Weights of a small transformer language model.
Architecture: RMSNorm before each block, rotary positions, untied embeddings, normalized queries and keys.
Each number is 500 + 25 x the weight over its row's rms, rounded and kept within 0 to 999. Layers, rows and columns count from 0. Numbers have three digits each. The size before them is the row's rms in percent of the matrix's.

# down: layer 9 MLP down (transposed), 256x96, rms 0.0394, rows 127-144, columns 48-95
# gate: layer 9 MLP gate, 256x96, rms 0.152, rows 128-144, columns 48-95
# up: layer 9 MLP up, 256x96, rms 0.16, rows 128-144, columns 48-95
down127 105:500451569518488497452498473514533470503525478485538521503517464492509473551502504509502563511508510493504515492508506502483517521486504547517485
gate128 105:529514501500454528537457474483505494537499481511491535488478468532497441477523525488506541463491508544537462465512504478513500519497478517493493
up128 107:511511510528496446526507493499451477474449486500505463500527485470531491510478468482526500551502463517547497509500536510480502541498499534484465
down128 103:524546475473487469501501516485488552509478492488454534519477515534500487514518494476513530530568488529527491533488501502537466479462479503480521
gate129 098:456507523499473497478454501489485497473489513516520486481460504526501516500508556503501509484483530548431537522500492515492504476501553479526541
up129 101:502478473510504470490472494526466440473487501450499515524482497471531471506494442517517488501524474493532523496500465516485508488477495478530500
down129 103:524505500454495519522498512473559534509529530505493496490503525463470513507529523488483520483507520497544449448484482500490493533524444512525474
gate130 106:472458497511469456472521504511454532525510475526534502514525508499519456520484522475509514495513481473459495491496507521477497500561555487518524
up130 100:452505493496527487504455512492543498444522533534512507455507530520482456530461508514481492525505500513525489476524495504484529454491474506511487
down130 106:463483497499504505480480482488475451485459498497495502464485481479527479536509493489480521478528524541553529506520466535525519473478499527500472
gate131 097:490507509496495496514498549490450471531507508426501508468455478521541456501457499479502492500530480471524488476514491507489523480484522531517486
up131 085:521479464481531481500517510439460492495518507492476511479499528483541506491511498468521506493524501519505486506529491476517521462533466508427479
down131 094:508489529467499509516504510520481496467483464492484529553506449454513519505479472482487506528517497458524496442532483489528456491493490529525504
gate132 112:495510500512501516527460461466487489498516509541469525507501532472471512472454516497511461512515492508493467546477497504488524500480537526489501
up132 106:472504511506518508481519485506537525470510541469473469493494510472482547504456489494537514434453487486509468547488471493482516483511554520518520
down132 115:483487503526493502489489501495496471525486491499486532534528536529506476466494495502524498512546523470493530503473494485509538485470536510466550
gate133 099:465473499558485480521543501494508500520532498487467503555461529456526519448482465523481526490525503492478447532443504483491493528520462478536484
up133 103:507453463461476480525493477512468533499486538512501502522480438486476509499499521478541507491460555459514534489510440514500503510507513485515515
down133 100:531518470471508537473502498456432503504530501493510491510523479499500464526502484446495466472469522519529509480481473500518503502451517488533515
gate134 099:518479495488519539496531492472500484473466497474491512492492514507544509485510499498541513481485524504466492488475476500486522516489462462463481
up134 123:557532487505473508487510493476492477498450484507450498497529458491480495524532477452483507491492535521481511481520485520506510504488436436499469
down134 107:491498525484510502541476512531483484484569514525528497520536504472486506513501510495493490517538483493530506523516485476535480485488534553524513
gate135 105:499494480505490488557527495528524511469502477486478457507475547547508504518497485477585534485452528544459522509485546488475511543488485497466494
up135 100:530502494490463488504455545487477508474482491512473532531507492505520491519541483496482487462481494526501557470500469502464481539471494495505482
down135 108:516487520450503484458500513502526495541488549495528541445430466529482499537517535466492479514534526459485461497493483488489480476519496550487510
gate136 102:508491479534499492521541528510497543512499493473496573554468506474496540532526474503469555498469485506505456505476498545497518508467449532494517
up136 105:479453509528486506505494507450496544471489503507502466544511510459496550485494496481511550480546516522503513480515496491498513438496509503481465
down136 103:488446516509513502474486524547515448491484520469454525510551528510473461509510492474493531510520517483487498541479496514510493522511555529544493
gate137 099:502511469509519484504487511516524500499506534479491510509466456565506445485508492544462456525491488508534468519452541512482515522471514496493536
up137 084:477509524487502531507513508518504472450500497506479501477495556493518456490498494503502496492497439518511488518466534469477530469458545499517487
down137 079:493485489508510470520507526520500510509467491524493525473533501478488514456495469558496481507457489537535514489499494478468480516507543516465489
gate138 099:469517487513490510512529513497519523497526500496525510473453454502467501515491463500454480478470498508481476538461528449506480460515489520466491
up138 104:500519504505489521518513485524460475543507522551532512490521518484521456498455503526531488496504481480506502509520503532513468456480495471506504
down138 104:473469442540523505532494523479516544506496525484461486553519459497459520482543494471505503490505502535438528478502528467504495523475458451521521
gate139 099:513517483483500525515509481449528481498485533502497473470495505511476487532534545507554523462499528483497537545523501487468523509509548489497529
up139 103:499526557485488471484507495468469476534487541484519476504515511481525458499479457519517542490513480498469522493479503495485451532468503515541516
down139 097:511523489478530517492481517503483514464513473548502486432512526514470479514500496495506523462492528501497506541483486502493495493520486494458536
gate140 105:538537514503489514482518557534521518502502531521487512515493499496462518520541557501493551494490534503505556533470537482521525528524527535509516
up140 098:471456509536491507557537460472489512473480494515508514512488475479492492514499514465515455500490504475472482466556531479522469508488505477461497
down140 098:472482515537510511515511514527458523481539517497505544485493462500527504505508516494490532515548496473500524492525515503478478485481537540501477
gate141 098:546505497533466544535475508498485527521506512540520542493484481479516482505532472519506555518501508519447506471497456475532529568514516530520518
up141 100:462486519457502507475507503543470513523495506525514481517519514469490514501524524484518500515512513525481483450449531485508455433475491511507478
down141 103:527487477529525489514491531525511494500482485467491476485477495479442547507469509512502502489538483481527497524510482493497577535505486515487530
gate142 092:526501478527479495487503517476552505514487509472522473518497497481497522514509523490553491459533470492505488486463486542486522483481541544503464
up142 094:504496455468514508479502510546495496508489551505507541500476478540488508513468510492493530448468508528530522527507482530485551533482577498510488
down142 088:494502473527507502470506493510500500528497492520480470463477549482490484503499479522453457504526463486454520545450477482497479479476546484488486
gate143 099:533471500510482477511502453502495473495483527507505473527462507514481501499495540494510513489469475454482456491462508460490459460492503466451503
up143 094:545480507515508466498521487493496431508477492526508515499542477458531487517455500477495489524497457529492499552465467473453475490489510492513522
down143 094:499500533466507501502485476539505464482485499568489510523516524520499502573512496517505494499500474474522476470494501508463463491509557522447479
gate144 098:523498505509503501516521464482500510526473496482453556502478454484488483559477480505518510498497464514499497501523501477514472463502512503539460
up144 107:462510565447539547521518511480489482499514500446540551466520526517503504478480505501492552499534527543503496531496496510540521518521503523503467
down144 109:468459518489519507512524518508499547466509479482498510472546548493509494536449508477457462475500474506503476549517485526493473471516512491510507